config.yaml
qk_norm: false
init: "normal"
beta1: 0.9
schedule: "wsd"
Each number is 200 + 30 x the weight over its row's rms, rounded and kept within 0 to 999. Layers, rows and columns count from 0. The size before them is the row's rms in percent of the matrix's.

# layer 2 attention key, 256x256, rms 0.0381, rows 115-127, columns 128-255
094,219,178,268,241,164,232,182,155,230,187,194,214,233,191,185,161,205,174,190,225,204,242,160,237,235,205,188,166,188,235,174,172,202,239,214,145,146,201,197,201,202,207,164,188,150,191,233,212,208,165,156,179,225,197,215,202,238,233,150,207,193,219,202,204,162,231,263,215,235,214,218,203,169,161,213,232,220,250,251,208,134,183,188,201,213,162,167,204,245,250,192,230,215,192,155,195,224,175,203,245,233,212,201,205,256,174,166,226,205,221,215,235,212,196,246,181,212,168,203,223,220,176,202,163,219,166,205,151
088,225,209,257,194,260,238,213,209,209,184,257,204,198,172,202,191,208,181,204,231,209,208,185,199,239,208,246,202,164,214,149,182,181,220,203,175,178,218,200,185,211,167,208,183,207,176,221,218,163,189,186,206,182,148,181,184,192,263,194,184,228,221,238,234,240,261,239,193,189,229,197,204,173,184,269,204,202,167,231,174,221,254,161,286,188,197,120,210,220,209,181,246,225,272,162,193,258,195,178,194,173,188,212,145,195,184,222,198,196,210,218,222,196,181,171,223,233,189,188,212,238,207,208,199,148,229,217,173
093,236,190,290,192,218,264,246,164,182,245,196,189,194,178,206,190,197,176,169,159,157,213,196,202,194,190,201,173,195,222,196,182,206,217,144,143,236,228,197,141,183,233,202,187,191,166,239,209,191,173,174,203,273,197,227,213,211,167,182,179,192,194,247,187,163,214,203,166,178,205,199,191,253,196,151,256,153,211,181,218,209,189,202,160,207,193,167,250,214,218,214,172,200,195,181,189,221,144,169,197,210,228,161,159,294,182,185,232,205,199,176,213,236,152,232,212,180,172,218,151,214,166,170,134,219,205,229,188
099,165,167,174,257,186,192,160,163,220,245,177,210,194,223,226,210,121,191,176,208,225,195,207,184,191,246,159,150,163,151,159,246,176,170,231,196,170,149,231,167,189,233,184,147,177,260,176,201,179,194,147,186,204,184,207,228,175,157,166,251,174,188,211,215,203,116,216,241,235,203,238,212,152,203,194,234,199,216,213,186,162,202,177,154,248,137,254,162,218,179,190,174,204,183,271,214,206,209,240,224,284,206,224,201,187,168,187,240,166,211,195,219,195,202,254,169,194,213,144,198,190,177,185,215,129,200,198,194
090,207,233,179,246,178,198,174,155,199,241,222,179,238,227,231,178,191,194,192,259,240,225,128,176,177,199,202,183,219,188,223,258,205,161,151,267,231,184,261,197,190,141,177,191,237,205,207,227,196,244,220,191,286,174,169,201,197,217,227,135,207,233,208,223,252,205,193,245,167,214,188,183,172,226,189,172,226,260,201,234,204,222,160,240,181,165,213,205,198,203,204,193,242,201,231,196,219,193,176,215,194,163,267,209,230,208,207,214,250,208,218,201,247,235,166,169,237,239,191,221,224,180,187,221,198,203,174,178
091,204,245,277,203,189,206,169,251,243,201,209,224,177,220,189,220,246,203,185,206,180,224,185,186,212,196,149,234,173,191,229,187,234,226,231,210,170,205,191,190,188,205,131,226,212,183,214,170,234,220,208,137,158,189,240,185,195,183,203,196,219,144,170,189,165,160,175,177,184,209,146,209,180,188,207,215,191,162,115,202,197,202,183,172,208,219,229,208,195,186,233,251,149,196,206,184,173,178,230,245,211,184,201,205,172,158,149,207,145,199,187,160,194,161,182,211,181,241,219,144,157,217,154,179,230,174,222,177
098,171,166,225,210,163,208,199,224,191,193,247,206,170,167,179,218,146,197,218,173,174,204,208,200,209,261,278,201,187,220,199,214,241,144,181,222,238,181,221,158,197,215,191,183,142,196,124,209,228,200,223,218,185,193,172,202,179,159,163,199,203,197,168,182,271,203,160,224,227,214,192,227,161,195,231,214,196,220,227,211,237,201,221,174,178,189,214,226,182,198,182,163,189,184,201,187,228,195,212,186,235,189,268,191,137,198,218,187,203,188,220,180,189,144,198,208,217,222,97,264,218,218,119,233,211,216,219,167
095,219,199,183,225,174,167,176,206,219,240,212,200,168,229,158,179,143,209,186,234,187,198,250,172,162,198,175,209,145,158,239,242,203,191,183,205,191,185,202,191,200,203,195,163,206,226,185,206,185,205,166,196,222,209,159,218,228,224,197,236,233,197,179,192,281,151,197,233,185,247,218,220,156,184,189,201,212,178,227,191,204,236,149,197,186,130,209,236,199,232,183,171,244,162,265,227,247,245,193,183,207,212,227,226,205,236,215,187,222,275,226,206,194,221,206,140,308,250,173,242,242,206,218,207,164,235,208,235
104,215,164,216,221,158,222,246,189,203,236,201,159,159,224,188,214,156,191,148,217,148,187,245,208,219,223,190,159,173,186,213,199,194,196,181,153,186,194,194,219,173,280,193,170,202,195,273,214,176,184,138,221,277,203,193,164,204,198,171,220,142,205,179,175,136,248,202,184,199,174,231,179,223,195,193,214,136,201,201,253,195,145,194,194,189,210,140,253,189,145,195,216,223,202,208,168,182,178,192,229,200,244,146,212,253,245,170,212,202,174,199,209,177,160,272,204,204,198,211,231,252,195,173,161,218,238,243,191
115,242,185,186,177,142,206,185,174,244,250,205,214,206,217,139,159,231,149,171,244,215,248,178,187,218,209,183,197,190,211,179,196,249,270,209,233,211,204,155,203,207,200,175,214,167,151,219,248,211,203,206,200,212,169,286,195,179,233,177,173,215,213,220,196,224,215,158,204,164,196,203,203,224,147,160,232,181,276,242,194,199,140,184,189,177,164,211,156,223,201,180,198,166,160,196,208,192,151,194,229,223,184,226,228,256,197,239,212,193,196,172,193,197,236,211,188,196,222,203,206,259,149,158,175,179,167,236,134
092,203,184,287,211,232,197,244,226,168,190,194,186,175,179,251,199,243,241,208,193,184,168,172,223,165,178,197,226,242,148,182,153,152,201,178,126,182,228,250,237,198,200,189,170,244,164,220,189,198,240,215,216,196,183,184,189,208,166,233,186,184,163,267,230,138,260,225,157,204,225,208,169,230,183,197,198,209,166,181,202,182,219,228,201,163,199,136,223,191,184,225,229,209,215,200,209,183,178,167,150,172,246,173,198,264,174,190,162,194,218,195,190,183,217,172,182,223,197,252,190,132,253,231,150,205,198,247,259
099,207,205,138,187,186,186,160,193,232,196,197,220,232,222,204,220,160,186,138,248,222,167,191,179,265,182,172,173,169,198,177,190,237,236,266,226,201,198,166,253,230,204,249,170,213,206,250,186,182,177,189,219,247,201,182,223,209,237,262,227,167,211,156,203,196,183,195,186,174,178,208,178,222,200,228,154,157,220,284,223,253,189,201,199,200,213,237,207,201,142,185,237,216,215,174,163,197,177,194,303,174,211,220,213,218,231,214,198,208,216,207,214,165,204,224,223,169,145,255,230,253,198,246,218,146,207,193,148
101,209,137,200,223,161,219,197,196,209,226,185,179,207,177,232,191,165,209,199,170,177,176,187,215,150,244,220,158,231,199,149,202,195,165,157,165,263,178,231,191,212,222,200,164,145,235,158,262,181,204,234,215,231,215,165,195,200,143,180,223,184,223,227,175,182,200,188,208,223,205,209,206,223,202,201,226,172,262,260,205,188,156,240,169,190,170,206,172,189,199,127,136,212,225,185,187,194,177,210,171,233,200,200,258,241,215,185,182,175,176,222,226,170,180,231,189,163,167,185,251,181,232,178,176,198,173,201,191
# layer 2 attention query, 256x256, rms 0.0384, rows 116-127, columns 128-255
108,144,202,212,231,148,219,229,251,223,171,175,208,194,185,199,243,187,206,263,220,196,185,216,185,182,253,205,145,153,115,192,232,240,214,231,195,172,204,206,259,185,203,178,177,171,163,241,189,209,189,249,167,218,217,161,208,201,210,212,183,157,187,217,207,150,209,189,210,182,216,189,182,217,158,210,210,177,194,178,254,178,206,195,232,209,227,211,191,187,187,221,167,169,209,196,183,198,207,180,228,246,176,192,230,200,220,199,209,234,175,204,191,164,203,232,254,250,153,221,190,261,138,195,210,225,172,167,173
090,149,177,155,218,169,148,241,152,246,193,192,217,178,129,195,237,189,147,231,250,209,228,184,225,220,204,188,160,190,175,154,188,116,176,199,242,182,183,228,235,218,181,210,208,187,203,207,224,208,197,240,225,164,198,191,172,182,188,211,200,197,180,198,224,187,198,139,247,188,243,188,188,189,161,226,123,239,233,172,177,227,214,196,127,164,179,187,131,240,168,211,229,238,184,188,220,215,211,186,266,206,208,207,223,151,231,214,183,185,155,181,176,211,246,160,199,198,237,216,249,197,212,229,201,165,188,145,219
103,208,196,229,199,208,176,176,259,235,206,199,212,203,213,197,176,255,207,191,152,174,201,184,194,176,176,201,195,265,161,296,213,217,208,195,171,184,192,177,186,180,201,273,203,228,179,265,174,238,154,198,225,194,209,215,189,221,223,181,191,252,194,171,209,216,185,171,177,144,264,172,155,194,164,193,219,201,223,258,210,185,155,151,239,218,211,201,177,171,207,181,202,175,245,217,197,242,225,201,161,181,189,175,208,228,209,154,226,218,169,174,168,220,196,196,180,263,166,215,198,156,195,214,206,259,159,195,170
097,220,215,219,192,138,230,198,261,191,209,173,181,270,241,166,227,214,174,174,182,213,203,197,179,215,205,197,208,199,200,207,211,208,207,171,197,207,189,198,185,190,197,222,220,182,178,209,190,196,215,228,196,207,233,150,188,222,210,151,243,203,236,175,207,204,151,214,209,195,204,139,198,181,222,230,246,195,251,212,209,201,219,150,252,157,160,227,196,183,219,144,192,185,294,167,187,184,209,206,167,173,162,203,246,151,192,181,201,204,193,235,210,169,227,252,192,204,173,216,175,248,229,233,195,240,197,218,170
095,204,185,176,215,255,190,175,179,149,203,207,197,206,197,210,204,195,193,191,189,168,221,193,210,224,199,180,174,147,204,243,205,199,165,205,186,178,233,238,181,186,199,149,203,179,192,157,254,210,188,169,253,215,174,172,167,210,180,175,190,183,224,231,209,213,256,163,225,202,174,259,165,207,189,156,159,183,183,153,184,177,154,220,217,222,201,187,177,220,185,190,152,221,180,221,232,263,166,221,201,227,212,174,215,162,246,191,202,204,224,124,209,227,156,205,249,210,194,173,230,189,214,222,199,226,214,196,149
101,204,205,225,166,214,226,217,218,187,166,231,186,228,227,186,178,234,201,162,175,186,207,205,174,182,185,175,213,224,173,248,253,246,203,203,160,131,242,232,245,199,179,214,152,251,180,267,188,208,172,178,238,182,151,238,184,212,223,178,218,189,214,268,216,197,207,184,183,171,183,228,174,219,223,168,191,175,190,165,170,174,196,149,198,195,234,192,230,154,218,194,149,193,142,252,196,173,195,184,188,179,250,158,171,246,219,173,265,196,207,148,211,216,194,175,219,183,200,199,141,185,197,243,185,226,235,142,215
095,269,223,259,159,174,186,160,246,222,167,217,199,238,237,193,204,247,217,168,193,175,183,192,163,173,210,210,212,187,168,243,213,258,217,183,195,182,219,166,162,135,186,224,184,212,216,236,195,215,227,202,184,159,216,190,218,195,204,154,189,181,200,176,177,228,220,205,162,180,204,168,157,209,247,188,214,163,205,248,219,195,183,144,263,216,224,206,250,187,210,204,206,195,288,252,159,203,187,187,161,163,215,139,213,187,235,166,195,222,154,146,168,179,203,245,197,200,165,230,199,243,229,219,212,250,179,239,183
108,237,184,210,192,192,174,228,170,272,229,172,208,203,158,202,196,234,175,206,195,228,178,141,213,152,188,198,144,219,143,196,201,167,200,223,187,161,185,160,274,232,180,255,213,226,202,240,195,224,207,231,201,153,194,231,206,170,209,218,191,198,208,160,192,148,187,204,191,184,231,172,192,170,192,177,174,213,202,209,216,211,195,199,100,183,178,209,141,245,180,195,233,252,267,145,187,192,201,192,249,220,248,182,225,165,228,200,182,191,173,217,203,187,187,180,222,179,202,214,204,204,187,213,233,164,170,186,258
116,236,215,197,237,210,167,164,198,216,219,212,166,192,120,177,241,206,150,214,205,221,192,194,173,215,158,146,231,184,165,266,196,145,179,187,244,110,238,206,172,177,198,214,234,193,195,214,190,238,159,252,177,257,207,166,164,250,212,242,174,193,201,193,274,203,206,180,232,188,234,192,131,141,226,222,146,155,216,171,188,175,183,177,206,184,207,187,192,247,217,227,227,241,234,218,174,170,208,187,217,216,200,225,216,186,174,177,140,216,160,185,224,219,199,232,180,212,217,147,215,209,164,228,189,219,218,177,167
095,144,157,180,214,197,196,249,207,159,200,178,227,199,139,230,202,220,212,248,241,196,206,224,241,199,197,229,141,151,166,179,161,148,189,222,178,236,166,235,226,190,215,153,180,151,242,221,222,203,206,208,201,213,197,239,192,157,186,202,196,157,177,227,186,164,161,176,226,263,170,241,240,234,197,207,240,232,180,159,198,229,179,205,148,264,211,204,198,196,163,208,171,192,172,170,213,231,184,202,192,270,235,187,227,261,178,259,190,211,214,247,198,196,226,222,213,173,199,188,211,188,168,163,161,140,186,243,208
102,218,208,261,185,186,207,176,233,256,252,167,220,163,179,220,212,141,212,201,212,218,212,124,219,175,197,237,191,170,171,188,224,201,184,188,188,159,203,172,184,197,205,176,209,192,200,173,221,260,245,268,170,149,240,169,220,218,171,247,160,187,187,194,176,200,182,241,190,193,179,212,173,164,200,177,176,190,172,213,263,229,203,224,214,140,138,236,178,280,182,195,219,209,265,193,208,171,161,179,184,227,163,216,265,170,190,212,176,166,223,220,218,212,146,173,209,196,227,185,220,157,131,163,300,238,183,252,211
103,184,214,191,216,203,177,254,226,225,207,184,168,187,193,219,182,236,179,208,184,210,192,239,257,171,126,202,213,265,190,216,188,186,190,200,183,201,189,180,228,178,202,260,208,242,184,265,190,205,168,190,198,208,218,246,207,214,194,234,229,206,199,211,167,207,155,205,173,170,244,190,220,230,188,203,210,214,207,214,167,207,223,151,163,185,199,200,213,166,174,254,210,216,182,147,149,180,235,157,220,184,247,208,178,243,183,235,212,187,182,205,198,256,215,186,187,206,263,184,148,174,160,191,212,180,205,177,223
# layer 2 attention value, 256x256, rms 0.0351, rows 64-78, columns 128-255
113,192,176,218,198,192,174,206,246,251,168,264,147,153,163,217,163,226,148,258,192,173,256,226,194,186,131,269,231,203,207,207,196,245,148,201,198,236,220,233,192,196,192,192,219,208,184,172,205,180,167,187,181,159,173,227,228,195,227,205,195,178,224,184,161,193,272,192,198,191,207,163,282,208,200,152,214,197,178,194,192,211,187,192,200,218,214,156,242,152,207,199,191,229,160,169,209,219,194,197,213,138,232,142,178,215,204,173,230,209,209,168,162,267,173,174,205,230,142,229,200,229,249,186,213,250,176,185,267
111,143,222,207,229,224,195,205,255,153,161,237,200,243,223,182,184,227,231,275,210,177,187,199,270,201,230,217,199,165,219,130,215,195,196,188,207,243,215,215,194,223,181,188,258,222,202,195,224,239,190,237,164,213,216,178,205,205,238,229,202,232,177,180,165,175,238,204,155,182,219,184,197,208,161,269,215,176,190,218,200,199,253,149,215,257,230,202,263,192,243,230,215,195,201,128,167,203,199,195,212,144,160,233,192,178,167,209,188,208,185,236,232,219,203,165,213,176,194,218,216,248,190,186,200,223,203,178,176
119,189,194,195,209,202,219,147,196,181,210,202,234,186,217,177,146,237,228,166,196,176,200,197,223,213,252,184,235,173,206,192,199,201,199,165,185,226,194,197,196,195,193,212,225,191,210,152,207,261,197,159,230,146,257,237,233,190,188,186,193,226,190,220,221,212,144,196,186,207,238,203,183,250,219,247,271,199,258,197,225,231,216,139,182,265,180,186,179,201,245,164,176,261,178,194,183,207,237,260,227,226,212,206,216,215,199,240,250,179,196,180,236,190,242,216,232,210,215,184,172,180,159,134,216,195,185,182,232
116,198,217,201,211,200,179,218,196,250,214,172,189,201,179,160,215,169,203,184,91,201,203,146,146,198,196,122,218,221,161,251,207,168,214,220,188,185,182,192,168,210,208,198,171,227,180,193,242,163,242,236,228,241,177,212,204,205,250,183,194,248,210,228,242,177,192,155,204,179,165,205,142,195,193,205,199,208,234,230,168,159,187,173,225,180,226,196,162,148,200,183,153,131,163,229,180,195,167,112,132,281,190,221,227,190,198,211,174,226,208,224,191,177,206,179,161,178,282,179,222,180,176,226,205,256,221,230,192
101,168,185,201,256,225,215,165,194,151,189,251,271,187,221,230,235,217,188,188,168,173,181,199,245,204,267,204,252,157,179,167,200,182,191,203,204,214,245,242,153,194,172,187,221,186,195,164,185,174,177,181,222,195,194,224,197,197,208,186,180,214,188,185,257,288,195,202,209,190,181,198,156,186,198,210,222,226,130,188,175,191,233,137,195,164,205,216,242,233,174,164,268,213,207,182,174,261,200,246,228,229,188,172,170,224,182,253,250,191,215,198,246,229,165,239,208,212,214,171,232,158,153,195,189,192,201,225,225
100,181,207,192,202,217,243,206,197,177,192,236,233,224,258,199,183,193,196,170,176,196,249,192,213,167,190,156,175,129,168,183,278,211,234,216,180,236,221,233,115,209,202,230,196,199,235,136,188,139,195,194,220,235,192,201,189,172,210,143,237,196,146,187,193,234,180,163,162,179,188,117,232,229,172,212,254,198,162,189,187,182,228,141,170,211,241,220,191,169,198,197,177,149,161,185,163,281,184,223,191,211,124,164,162,181,199,218,252,163,194,195,205,239,185,241,202,214,199,208,225,169,214,228,169,145,186,235,187
101,186,253,196,233,169,204,204,188,194,219,185,207,180,199,199,177,165,213,201,178,230,160,241,212,150,250,188,232,160,164,163,192,182,200,179,202,182,202,170,204,154,205,172,246,174,199,162,234,180,164,258,214,170,187,207,222,244,210,194,207,240,201,194,183,182,183,204,206,203,266,253,195,191,270,212,199,207,166,194,208,142,186,173,206,214,182,203,218,250,239,201,230,285,197,140,229,191,190,223,194,214,186,240,250,225,209,234,203,245,175,189,224,249,201,111,195,242,222,193,223,184,197,179,225,226,194,205,282
106,152,191,234,184,230,188,207,223,156,155,182,203,241,206,189,170,225,170,272,198,193,190,176,226,235,146,203,221,195,220,215,179,225,176,229,200,222,194,223,172,237,193,103,167,209,213,237,189,156,204,202,119,225,130,218,192,212,217,207,204,236,207,173,182,182,217,184,215,174,223,172,231,202,146,204,215,208,197,178,201,237,191,208,236,209,193,196,228,151,225,195,179,153,241,194,176,230,201,169,182,155,172,177,141,152,167,200,192,185,227,197,219,195,200,151,201,216,199,236,157,221,256,256,184,201,175,205,197
108,189,201,241,186,191,169,205,222,209,232,228,163,158,170,175,170,182,224,219,185,173,217,203,214,198,226,194,225,225,239,200,216,157,177,164,212,136,204,179,234,184,192,234,192,217,253,200,189,214,197,174,263,196,233,201,204,185,217,269,205,215,233,197,157,220,238,225,209,181,208,256,173,173,195,209,193,221,235,246,217,223,173,211,203,211,178,195,216,215,231,205,204,249,167,208,219,150,181,109,233,235,250,187,290,239,212,183,171,202,209,220,231,167,193,211,191,218,161,170,217,225,146,185,159,240,196,186,235
108,178,200,174,165,193,157,201,153,203,195,160,153,192,243,194,174,227,195,150,182,180,163,242,158,180,154,208,185,215,212,255,233,228,213,202,213,264,212,202,271,186,225,186,212,202,185,212,198,214,174,233,193,208,203,264,181,239,199,146,187,205,211,158,161,202,178,169,235,236,211,228,186,234,263,184,209,184,225,131,241,247,187,281,208,171,220,176,198,201,200,182,183,230,202,179,181,165,231,173,186,167,198,214,205,229,238,217,187,198,203,181,207,194,261,207,198,276,222,180,202,209,189,216,167,199,206,168,248
119,191,192,185,246,168,157,186,321,187,195,231,214,188,194,256,161,217,226,252,186,206,192,162,189,200,205,228,228,184,240,191,223,289,183,241,214,230,236,208,178,248,166,207,214,182,224,181,209,210,178,223,170,161,219,153,235,189,184,225,235,190,189,219,153,182,200,166,204,215,181,140,208,171,156,208,183,181,177,267,219,245,207,213,195,238,211,215,225,156,186,196,197,185,230,192,180,203,236,222,226,151,220,171,163,166,151,160,239,143,211,251,200,130,208,203,237,147,143,236,198,209,230,180,200,224,149,168,220
106,183,191,202,215,163,167,209,221,221,180,196,142,153,169,188,201,175,184,250,183,217,196,160,184,193,156,196,242,234,169,209,248,241,205,247,179,193,241,184,252,175,219,197,139,155,179,189,200,155,169,225,238,144,180,196,225,171,222,175,189,248,191,221,153,206,222,143,207,160,163,152,218,170,201,148,216,190,194,213,188,149,161,167,194,176,228,201,204,227,232,188,144,143,231,262,245,179,211,171,177,226,247,155,186,197,228,174,206,206,235,219,157,181,192,158,209,183,256,207,166,216,233,175,231,188,181,183,227
097,171,161,183,214,208,199,204,199,100,186,177,248,228,234,227,157,212,215,208,208,185,189,224,231,213,255,198,228,186,248,172,228,169,209,170,192,183,212,174,179,209,211,246,195,241,254,153,190,224,195,181,214,231,219,218,173,204,207,170,183,187,199,208,237,189,190,197,196,259,239,198,198,182,174,249,253,205,257,264,246,192,220,197,200,215,193,204,215,208,133,191,208,213,209,167,207,242,277,214,208,253,249,200,208,196,202,251,187,202,207,269,237,174,232,213,244,224,186,142,216,199,149,170,129,244,196,167,234
109,206,225,216,186,208,234,180,135,285,229,187,158,195,177,172,185,218,189,179,193,207,210,214,165,190,151,221,168,215,159,196,200,198,217,174,205,264,207,199,186,168,241,190,178,206,161,223,223,226,190,220,194,227,186,208,180,175,245,193,190,179,189,196,187,195,176,232,191,184,222,170,243,261,256,169,227,228,217,216,246,171,175,208,239,246,185,215,170,188,217,209,144,232,99,247,208,222,178,160,165,256,188,170,244,223,247,196,248,212,180,187,170,216,168,162,160,192,191,232,237,222,242,170,213,201,184,228,222
124,200,206,171,156,177,204,218,236,209,213,162,181,203,228,209,218,171,200,250,238,180,182,252,178,158,281,213,260,217,161,177,136,148,217,233,207,221,166,198,236,240,221,180,236,177,199,237,169,234,249,192,118,168,203,160,190,181,201,208,183,189,188,175,178,135,201,249,198,198,197,221,192,163,206,212,156,197,174,190,222,179,206,201,208,156,198,240,185,240,161,225,251,186,228,197,248,147,185,193,263,211,197,222,257,200,192,228,173,200,213,228,174,173,162,186,154,198,242,183,177,199,204,195,215,172,211,218,198
# layer 2 attention output (transposed), 256x256, rms 0.0352, rows 64-78, columns 128-255
111,165,217,209,186,197,212,191,210,239,144,200,221,221,191,193,188,155,194,159,174,239,247,189,154,230,177,218,192,198,180,227,233,179,157,219,170,172,221,142,192,205,207,273,207,171,212,199,158,251,216,148,230,192,209,213,140,239,249,216,210,284,191,197,293,233,213,151,183,163,189,210,188,204,220,236,259,199,253,170,168,205,189,209,208,227,198,235,147,226,190,175,165,206,259,219,220,152,157,206,213,239,198,163,245,220,226,167,171,261,158,194,168,205,185,224,149,218,144,217,204,206,183,190,243,210,224,191,221
104,153,218,190,223,208,187,185,191,239,187,235,235,235,223,220,133,194,205,210,224,181,278,212,217,182,172,195,235,267,215,197,184,185,244,224,212,194,243,237,203,174,214,194,182,183,248,159,203,199,198,219,200,177,147,246,218,254,243,235,181,201,194,208,233,219,208,198,164,209,199,166,229,219,212,197,183,137,184,187,169,174,230,154,130,204,208,232,190,221,205,209,189,155,187,166,184,148,158,241,216,179,226,229,196,246,182,168,191,221,165,171,202,144,190,225,208,150,163,209,238,196,236,173,198,153,241,229,149
111,147,122,151,195,198,208,223,181,191,187,194,206,179,235,217,223,172,206,230,213,191,195,209,184,207,174,225,210,192,169,194,218,169,195,204,205,247,197,192,214,258,162,151,175,151,231,240,216,152,187,235,186,225,142,237,212,205,176,222,188,133,164,212,157,182,178,214,251,215,168,231,253,172,188,205,180,161,157,174,187,232,211,202,216,229,128,236,150,210,152,182,249,194,199,226,221,213,244,217,243,234,209,184,176,204,209,231,206,210,250,194,135,195,162,201,226,163,261,251,226,231,233,196,188,183,185,266,181
117,170,181,247,230,244,192,184,183,147,191,221,219,201,195,243,244,211,170,177,211,234,194,188,184,164,236,213,209,231,196,197,199,224,252,203,171,199,236,251,140,211,242,197,189,203,184,181,193,211,225,208,166,225,258,204,238,159,182,247,197,210,202,207,129,161,193,248,226,187,163,233,171,192,207,213,190,229,185,220,247,148,157,195,173,192,241,187,200,211,233,185,224,226,209,138,183,300,158,175,169,238,181,192,210,178,194,184,210,152,185,228,199,129,213,196,225,234,207,200,167,247,193,184,202,207,224,221,176
105,204,192,171,173,156,246,221,153,233,187,206,178,152,246,173,206,216,150,157,251,189,177,256,180,233,195,243,182,216,238,169,143,177,192,198,230,205,206,235,164,198,241,210,195,128,230,196,222,157,227,190,180,208,167,239,224,175,200,210,214,200,176,156,166,217,188,205,258,233,159,203,240,205,187,178,191,240,179,189,189,159,230,188,178,231,194,158,209,216,233,190,263,246,191,228,220,194,267,250,194,191,182,209,178,161,173,237,207,191,250,169,189,152,166,217,194,229,263,215,222,214,167,182,200,198,223,212,151
089,243,168,188,188,210,239,261,158,183,190,170,213,157,231,183,139,173,196,191,223,171,192,230,148,202,193,190,227,225,189,271,151,170,124,197,212,183,209,183,169,134,189,218,182,165,265,165,209,171,202,218,187,169,179,178,248,216,216,183,214,243,221,160,174,162,176,181,164,203,177,246,170,204,203,181,201,262,161,194,191,229,177,182,167,246,188,165,182,250,204,134,218,212,213,226,223,164,218,196,197,177,215,205,180,217,236,198,191,195,213,173,224,168,184,192,178,233,243,261,271,164,224,172,189,247,251,241,231
098,109,209,164,160,204,177,192,190,180,183,237,184,224,185,192,236,134,251,187,210,217,227,182,210,235,209,182,227,196,145,190,223,200,223,248,190,178,186,209,213,264,219,173,227,175,179,218,186,213,249,204,169,254,217,196,164,230,241,205,217,186,207,194,204,244,196,182,181,223,175,199,241,193,244,272,166,196,165,186,216,144,257,227,184,174,203,175,208,188,205,243,226,182,192,193,209,206,161,210,228,207,209,224,177,223,196,193,192,235,229,203,173,216,137,179,212,246,226,170,143,202,148,152,200,146,203,162,170
101,188,207,224,198,182,222,136,207,227,199,205,193,202,193,227,182,216,186,179,169,227,245,199,210,157,211,171,195,204,210,210,287,226,244,167,183,154,217,222,185,176,265,275,203,220,208,192,174,212,237,174,254,167,241,251,167,265,234,182,234,204,226,184,244,216,172,204,209,186,215,175,200,258,223,227,249,177,199,178,183,206,212,205,131,158,222,215,200,218,212,200,196,215,201,153,198,163,159,223,186,167,259,200,243,236,156,170,216,233,164,232,212,243,225,208,208,182,135,175,158,166,199,243,228,200,177,224,210
106,141,207,163,253,197,196,164,232,237,204,216,239,198,195,166,208,206,155,205,176,203,222,157,182,262,228,232,186,238,217,172,232,211,270,242,175,211,205,179,225,260,229,116,208,171,167,191,235,209,162,204,185,238,197,217,172,158,206,180,195,187,205,193,203,254,218,211,266,178,176,207,202,168,201,223,193,126,221,209,216,149,192,264,275,188,238,257,171,182,197,205,193,205,189,221,225,231,200,202,257,213,184,213,203,166,198,176,206,199,193,190,142,141,191,245,180,229,156,217,208,230,209,188,208,233,253,197,123
102,163,211,215,195,185,213,210,268,167,163,176,191,225,197,229,181,153,220,245,163,216,224,170,210,197,216,163,159,181,156,186,280,208,191,214,170,178,180,162,237,274,209,256,226,231,223,239,177,206,218,221,184,214,251,206,213,204,224,220,205,154,213,228,157,151,197,196,184,199,236,194,176,208,181,244,220,246,196,215,198,206,238,214,189,188,166,171,174,206,169,225,209,207,188,164,227,244,184,174,232,238,217,149,248,200,241,224,245,227,241,187,187,263,171,211,210,199,179,194,173,155,152,209,215,240,141,193,218
115,241,186,234,218,185,230,193,187,219,214,220,219,180,248,187,207,137,172,221,190,186,184,209,212,191,215,232,172,240,163,167,197,207,177,180,186,181,196,179,198,201,203,165,175,205,263,193,191,188,176,191,191,185,199,164,151,202,187,235,193,218,184,223,245,172,215,179,242,192,173,180,161,204,193,162,187,120,285,162,164,262,209,121,177,223,174,222,198,202,229,121,169,180,239,205,226,133,196,256,202,195,178,221,214,146,176,230,156,211,149,206,169,199,173,216,120,153,188,235,243,175,270,248,211,198,183,221,165
097,188,203,239,200,210,209,195,259,227,218,222,208,179,192,238,176,141,170,235,173,256,246,177,185,201,228,238,170,161,176,208,265,217,195,205,174,201,237,213,134,226,190,259,194,243,188,210,202,182,204,217,181,224,227,176,185,158,208,230,216,210,162,222,263,184,199,170,243,166,180,235,157,185,172,241,265,161,257,190,206,202,165,212,186,195,206,227,176,131,211,166,144,211,202,173,205,261,167,253,183,200,180,194,262,227,177,151,184,198,169,239,165,166,217,197,194,156,173,219,183,231,206,211,246,193,184,179,217
101,222,177,182,208,188,254,249,192,208,186,202,178,193,216,158,195,212,176,175,246,199,228,191,152,174,223,194,237,175,224,170,183,202,230,238,231,205,236,243,177,187,224,136,233,174,228,229,231,133,174,202,204,180,148,232,190,150,195,216,204,188,186,232,169,206,171,204,246,252,170,187,195,175,147,168,181,198,195,193,205,157,179,200,186,232,152,216,234,215,232,176,294,200,182,150,201,184,207,245,227,155,169,196,241,152,197,240,208,183,243,176,186,212,164,228,245,174,188,205,258,200,264,222,206,207,213,201,197
089,193,221,174,150,238,136,200,168,145,226,185,189,180,135,211,218,174,213,189,195,220,216,189,174,219,173,191,190,155,167,230,198,188,177,179,221,223,226,157,193,189,178,252,212,216,179,205,174,228,216,168,216,182,183,201,204,245,219,179,197,216,207,202,211,205,230,184,139,195,144,234,193,220,239,227,214,241,175,216,187,228,158,249,180,187,222,165,224,217,176,208,197,152,211,228,159,194,188,124,187,216,159,167,211,238,213,180,220,218,182,192,210,188,179,157,203,232,205,182,196,167,149,149,230,195,232,229,225
122,203,247,245,223,201,161,220,204,153,196,226,195,251,175,165,188,176,235,210,200,211,247,213,167,152,199,191,180,212,234,149,194,226,265,225,185,225,162,199,179,194,204,159,208,219,209,193,215,207,184,194,203,198,193,190,206,164,176,270,152,170,175,152,201,171,241,199,168,237,161,194,243,213,218,204,204,252,223,207,223,243,211,236,234,109,200,183,230,192,207,223,169,164,169,164,179,164,149,155,199,188,214,181,203,201,144,239,185,178,220,246,169,218,219,142,160,207,164,166,146,173,191,170,169,163,195,207,227